{"d_model": 256, "bias": "all", "z_loss": 1e-05, "steps": 3043}
Each number is 128 + 32 x the weight over its row's rms, rounded and kept within 0 to 255. Layers, rows and columns count from 0. The size above them is the row's rms in percent of the matrix's.

# layer 10 MLP up, 1024x256, rms 0.0918, rows 7-31, columns 0-63
size [ 91  94  86  96 106  98  95  99 102 102  93 106 100  96 105 101 105  99  98  98 106 103  97  93  89]
[[145 136  68 134  94 141  95 146  86 172 110  97 185 114 107 155 118 109  72 134 139 140 111 114 149 124  73 134  26  74 130 115 101 157 130 124 124 144 128 144 175 116 154 138  79 113  86 158 162 113 112  94 149 130  90 106 107  89 107  99 135 142 155  59]
 [ 82 188 111  96 110 155 151 129  98 155 145 176 114 142  79 134  86 146 154 112 151 168 145 153 162  93 115 180  89  70 124 152 120 161 101 160 123 148 115 120 153 111 112 169 114 108 162 190 150 121 118 132 138 157 114 144 164 165  47 160 202 117  89 116]
 [159 177 150 168 176 148 130 175 144  61 164  92 135  26 145 151 110 123 148 130 175 138 137 132 123 112 163 134 125 106  74 123 126 191 130 110 112 137 152 141  70  94 102 160  76 131 174 136 135 131 153 108 139 126 108 156 153 149 165 131 149 125 144 111]
 [149 128  84 128 110 134 141  95 141 197 110 100 105 161 111 115 132 177 108 200 122  66 166 133 127 124 138 112 163 142 110 127  92 176 160  87 138 121  92 131 110 113 145 154 125 153 156 165  94 179 115 135 169  81 161  97 178  90 117 125 201 124 148 118]
 [ 82 149 166 124  99 134 175  93 133 137 163  74 109  90 146 127  70 166  95 179 145  87 156 103 102  96 150  63 117 165 128 118  84 104 196 127  88 167  94 115 119  85 105  81 162 151 139 140 139 147 110 116 111 153  61 167 110 150 183 125 144 115 135 147]
 [102 100 133 148 112 127  95 118 127 151 143 143 156 147  94 151 106 128 157 170 161  78 152 137 140 106 129 130 169 194 112  74 141 115  85 144 118 109 159 155  68 172 178 101 130 120 126 135 108 110 196 168 113  93 124  77 121 133 140 145 186 198 173 163]
 [ 90 168 217 109 148 169 103 144 149  89 101 136 144 129 191 109 170 116 144 165 127 151  81 167  88 144  91 105 118  30 108 115 110 160  92 140 111 153 107 134 117 111 115 166  71 119 107 167 115 103 107 119 100 154 165 177  75 173 207 146 138 117 126  66]
 [ 97 150 163 170 118 139 141 117 123  90 114 160  68 138 126 149 126 131 112 174 180 146  70 139 138  86 185 121  94  81 204 121  54 122 126  69 138 123 101 105 152 115 195 123 128 128 163 126 121 148 139 162  91  91 113  65  66 146 179 115 204 101 112 138]
 [135  86 198 182 130 129 136 162 113 184  79 161 188 185 127 145 125 176  96 151 160 186 136 100 153 155 157 161  94  89 150 157 169 122 116 118 128 133 144 187 151 135 118 168 152 132  86 188 127 118 150 117 104 103 190  36 146 124 132 151 100 145 160 205]
 [103 171  64 106 127 154 116 121 146 108 123 149  75 116  82 123 120 146 120 148 138 132 102 154  87 118 158 118 131 120  76 162 145 117 118 160 187 152 120 149 168 136 129 150 126 154 163 157  98 147 114 164 175 125 152  85  99  99 194 169 177 133 135 140]
 [147  70  96 116 121 164 147 166 151 107 162  99 184 123 125 151  70 171 134 163 128 134  68 174 140  87  84 136 124 139 118  86 158  28 148  55 178 116 142 174 179  92 160 119 109 121 157 132 145 140 142 123 169 127  88 146 156 141  80 137 114 148 153 118]
 [111 123 118 135 122 130 163 132 116  59  91  84 133 116 179 140 179  95 114 175 139 120 162 104 101 143 116 108  68  97  79 132 160 122 144 129 103 126  74 152 132 198 190 180 119 150  90 164 198 106 129 116 138  82 103 102 119  87 165 143 108 131 115  63]
 [154 121  78  90 155 133 164 135  96  64 146  95 141 138 116 122 130 156 118 156 142 135 126 125 101 124 188 194  88 123 135  59 138 137 141  83 121 142 155 163 128 147  88 104 138 122  92 176  71 130 126  28 126 190 114  88 149  85 124 113  84  68 103 124]
 [136 142 161 116 141 108  99 140  54 119 134 100 158 129 171 128  90 157  63  96 160 145  59 106 110  67 167 179 159  89 187  92 140 143 137 156 142 145 147 134 127 137 131 111 133 141  97 155 120 118  97 125 129 161 197 153 106 182 131 125 155 157 129 158]
 [ 88 168  79 158 146 117 120 127 201  55 181  88  77 177 168 158 161  83 100  87 155 102 126 146  79 119 153 120 152 151 156 158 175 118 121 101  56 135 140 154 148 147  59 108 159 185 162 125 168 113 125 172 151 120 141 165 187  79  91 142 132 128 130 178]
 [153 150 157 129 106  86 105  65 154  78 158 116  98 104  99 169  48 122  56 114 125 190 135 115  91 153 146 132 158  67 119 190 178 123 148 120 138 134 104 158  86 171 110 148 129  99 157 111 108 144 122  83 139 130 115 133 151 160 148  87 131  81 122 101]
 [129 194 101 182 122  80 141 183 141  65 174 123  94 137 117 131 117 131 144 116 174 165 139  97 144  73 147 117  73 163 156  57 128 152 135 122  47 135 122 212 124 141 112  76 124 129 147 155 128 142 123 156  83 161  93 110  96 124 136 112  98 110 110 137]
 [ 86  93 157 140 123  94  86 183 112 144  81  70 149 120 150 100 127 121  91 125  90 137 150 158 141 116 120 131 143 107 155 124 193 177  43  88 122 102  88 129 156 163 118 138 121 145 181 124 136 111  83  99 194 177  81 151  65 104 163 122 104 103 204 103]
 [ 97 160 141  73 104 111 151  85 163 100 112 133  81 169 146 131 157 138 127  97 139 133 122 175 167 154  83 128 130 116 132 117 121 109 135 152  38 118  70 146 113 118 173 140 106  90  97 117 101 255 152  88 140 121 109  93 121 105 160 160 111 107 137 120]
 [138 123  61 153 107 130 155 166 127 104 158  89 138 127 123  93 143 193 152 111 129 127 106 113 161 116  47 156  52 114 169 187 152 184 168 111  82 200 136  69 160 136 157 214  73 164 139 160 139 122  90 154 158 136 145 136 165 157 128 146 112 132  97 140]
 [150 148 116 144 140 172 125 157 140 117 136 124 114 117 125 170 177 117 101  86 129 177 111 152 193 138 108 141 133 139  89  92 195 106  74 140 133  89  76 135 126 105 180 150 135  87 117 104 159  92  68 142 136 100 136 131 165 188 115 108 123  58  95 128]
 [143  54 174 114 136 103  97 108  91 139 165 168 178 135 148 120 128 165 108 106  95 130 114 179 179 167 113 178 136 147  75 152 187 132  75 170 126 162 151 161  95 153 110  95 138 145 133 168 128 165 147 143 167 122  83 157 115 125 203 160 153 169 125 142]
 [115 198 167 149 142 146 144 140 173 111 125 107 186 127 116 107 159 137 167 110 155 112 149 200 151 145 157 154 135  93  89 141 171 154 179 148 166 102  98  56  73 122 119 150 135 107 123 207 170 111 163 130 147 113 180  84 150 106 173 112 120 164 103 126]
 [193 116  84 171 111  87  78 126 174 113 182 177 165 117 165 105  89 133 127 124 129 137 192 123  90  83 116 122 139 173  94 147 154 137 121 156 148 106  93  78 146  59 115 118  60 131 117 198 133 227 160 102 181  72 115 191 115 126 127 142  97  86 129 207]
 [164  91 129 122 115 120 107  62 126 141 123 181 116 132 166 128 105 159 143 141 146 108 104 167 154 114 151 154 105  49 127 167  73 181  98 154 102 166 173 105 134 108  74 158 172 177 126  98 132 130 122 153 183 148  79 126 101  91 149 140  65 118 139 150]]
# layer 10 MLP down (transposed), 1024x256, rms 0.084, rows 7-30, columns 0-63
size [ 91  89  80  95  94 100  91 110 102  97  85 104 105  92 102 102  98 108  99  90  98 106  92  90]
[[129 133 125 125 127  91 176  93 164 166 101 133  98 133  95 118 134 105 131 155  51 119 135 135 147 121 148 116 159 134 111 129 153 144 115 125 133 131 115 168 157  90 141  77 135 163 154  81 103 132 158 149 126  78 168 168 205 119 165 112 101 150 154 202]
 [170  74 154 110 114 133 138 140 138 177 168  55 128  49 116 142 141 175  94 180 152 113 120  72  80 134  91  93 150 112 105  94 167  98 126 161 140 103 191 163 106 135  89 103 118 122 107  82 109  88 145 126 141 164 135 155 187 144 158  50  68 144  90 143]
 [160  73  76 110 125 139 154 118 101 179 123 167 165 187 103 131 151 111 159  90  84 104 150 160 119 167 122 202 109  94 147 156  87 109 127 138 165 100 165 104 120  96 146  73 138 156 175 101 164 165 173 140 129 164 192  86 154 128 110 166 100 143 109 142]
 [129 158  88 170 151 151 107  44 167 140 158 179 114 106 124 114 124 139  88 104 130 131 119 132 123 148 132 144 108 160 128 118  81 140 150  87 151  90 140 118 191 135 211 148 153 118 111 140 129 116 112 146  78 151 105 110 120  95 151 141  98 120  99 114]
 [125 163  97 157 116 168 182 113 170  98 118 119 123 127 148 129  82 158 182 110 108 112 137 131  92 147 114 128 140 117 120 136  63 124 107 173 129 192 131  34 132  69 151  93 149  89 182 127 159 173 117 107 136  85  88 112 132 151 164 143 105 132 173 163]
 [111 123  89 122 139 113  71 136 176 147 108 115 113 143 131 123 100 115 138 140  85 100 124 108 163 180  83 115 196 105 150 108  95 155  95 169 166 107 144 125 152 147 205 112 149 116 153 135  79 164  99 169 195 120 115 129 169 125  97 144  53 106 125 119]
 [146 139 111 120 133 147 142 203 116 174  92 141 122 126 112 163 125 149 174 123 127 112 109  61 138 150 106 156  95 106 134 125  59 107 196  72 132 147 145  83  84 101  74 147  73 119 109 113 126  99 124 118 142 151 203 165 114  65 155  95  86  88  74 103]
 [159 125 153 193 132 120 192 116 102 119 154  54  87 138  99 180 170 144 136 160  70 102 174 136  86 155 112 184 129 114 111 117 121  83 147 101 186 121 172 140 172  91 170  68 124 144 135 139 142 182 129  98 163  95  98  88  91  87 180 111 135 175 149 173]
 [179  84 125 145 141 121 125 124 110  74 200 149 110  79  87 137 182 118 144 155 124  75 113 114 118  92  93 128  72 132 101 154 153 107 130 133  90 122 160 119 126 126 116  87 116 114 135 142  75  99  68 162 121 107 133 153 130 127 113 156 172 177 134 139]
 [131 129 134 140 139  79 109 124 165  94 143 153 165 130  45  58  63 151 102 132  88 162  99 121 159  67 114 145 107 104 154  90  91 137 141 132 106  84 159 156  91 137 167 100 168 105 103 157 115 117 154 133  83 115  95 124  88 155 145 181 109 159 126 127]
 [104 111 196 111 132 131 157 165 121  97 171 160  99  96 127 144 127 113 121 155 134 158 115 119 131 149  98 117 143  99 102 108 131 138  66 159 129 120 114  37 120 146 161 217 165 110 102 164 152 110 132  97 147 190 192 139 137 107 124 129 136 159 125 133]
 [148  86  88  93 180 100 145 188  94 143 121 110 168 132 105 141 118 139 198 107 140 184 117 115 143 101 152 174 107  94  89  80 133 127 131 125 117 141 125 149 103  96 145 154  97 136 140 186 103  81 159 123 134 124 111 123 139  83 121 143  78 182 107 186]
 [128 117  90 155 100 152 133 111 172  93 176 132 156  97  93 141 113 163 133  81 121 127 105 126 164  77 147  91  92 116 180 150 148 116 139 110  51 125  97 162 194  67 163 133  68 106  98 158 131  69 116 133 121 122 134 157 131  72 169 100  76 107 118 157]
 [137  92 165 147  96 153 141 193 171 126  94  92 108 161 149 193  75 149 157  71 107 124  91 118  89  94 125 153 171 168 184 156 125 136 176 114 120 125 108  87 130  92 150 136  77 115  76  89 106 150 115  75 154  80  71 211 145 114 153 100 124 122  99 119]
 [109 127 153 162 151  92 105  84 106 121  88 106 129 173 120  85 161 123 146 116 101 108  94 136 119 107 128 129  83  70 121 184 123 188 138 110 140  93 145  92 124 127 118 106 130 148 158 160  84 109 123 107  89 118 215 167 152 137  96 162  82 215  64 145]
 [155 160 163 106 170 155 142 176 165 137 115 164 115  86  96 161 103 119 137  85 107 159  96 192 140 156 118 124 131 209 112 138  70 155  91 134 109 102 238 103 157 146 145 121 152 136 161 100  87 156 116  70 122 128 157 113  58 114 115  95 111 152  91 194]
 [120 156 121 129 110 134 181 117 159 118  91 108 132 181 126 142 156  91 104 124  89 129 207  37 139 127 138 152 117  89 152 175 131  82 167 158 125 135 161 138 135 137 166 166 147  60 130 149 164 148 107 135  99 142  90  69 121 126  92 168  98 133 131  66]
 [ 74 197 167 125 102 155 122 104 152  71 114 149  97 147 113 145 106 130  69 171 149  93  83 130 168 129 106 152 188 119 190 130  96 126 150 134 115  55 142 101 153 113 144 140 130 123 154 145 105 114 138 123 102 102 160 107 172 194  66 137 159 136 133 158]
 [124 142 202 108 108 122 147 104 169 142 123  95 139  98 138 147 102 223  95 162 104 126 165 103 106  39 107 143 133 133 117 143 142 167  60 102 144 152 156 134 113  81 135 140 134 125 177 137 186  99 134 141 122 150 112 124 197 112 185 106 115 133 135 125]
 [117 130 135 114  76 111 104 111 113 123 127 106 123 167 126 107 190 153  84 144 140 116 112 159  55 147  80 120 156  91 117 144 112  74 130  96  88 137 165 166 110  77  92 103 155  87 160  65 141  83 117 134 186  85 122 106 127 106 159 158 129 158 111 174]
 [136 148  86 136 137 200 112 126  94 158 112  99  94 164  94 132 121 179 130 143 132 104 131 172 116  69 111 135 134 159 131 140 155 174 119 162  78 149 118 114 133 123 172 137 105 102 123  81 149 107  80 146 119 147 112 135 119 116 125 159 107 149 141 127]
 [ 96 133 107 103 199 121 140 106 105 144 161  77  88 163 124 131 158 171 180 109 110 133 138 145 102 122 123  79 156  85 106 133 126 114 168 104 117 125  85 107 170 115 168 126 139 123  79 122 147 150 167 134 168 144 185 144 165 145 166 139 138 111 120  99]
 [ 90  99  74 102 120 108 137 193  85 114 156 160 193 153 101  87 140  65  52 105 108 147 128 103 126  95 135 153 122 126  57  97  87 118 117 183 143 115 106 105 122 142 150 100 108  90 127  63 131 167  94 167 168 146 144 167 118 131  83  68 136 152 147 118]
 [177  78  98 109 130 114 115 139 130  95 124 114  87 176 109 125 135  92 146 109 117 174 135 115  17 149  79  87 124 151 113 121 125 155 111 129 135  64 126 104 117 113 107 136  93 169 183  60 145 118 125 106 144 121 175 135 120 120 119  67  75 137 167 156]]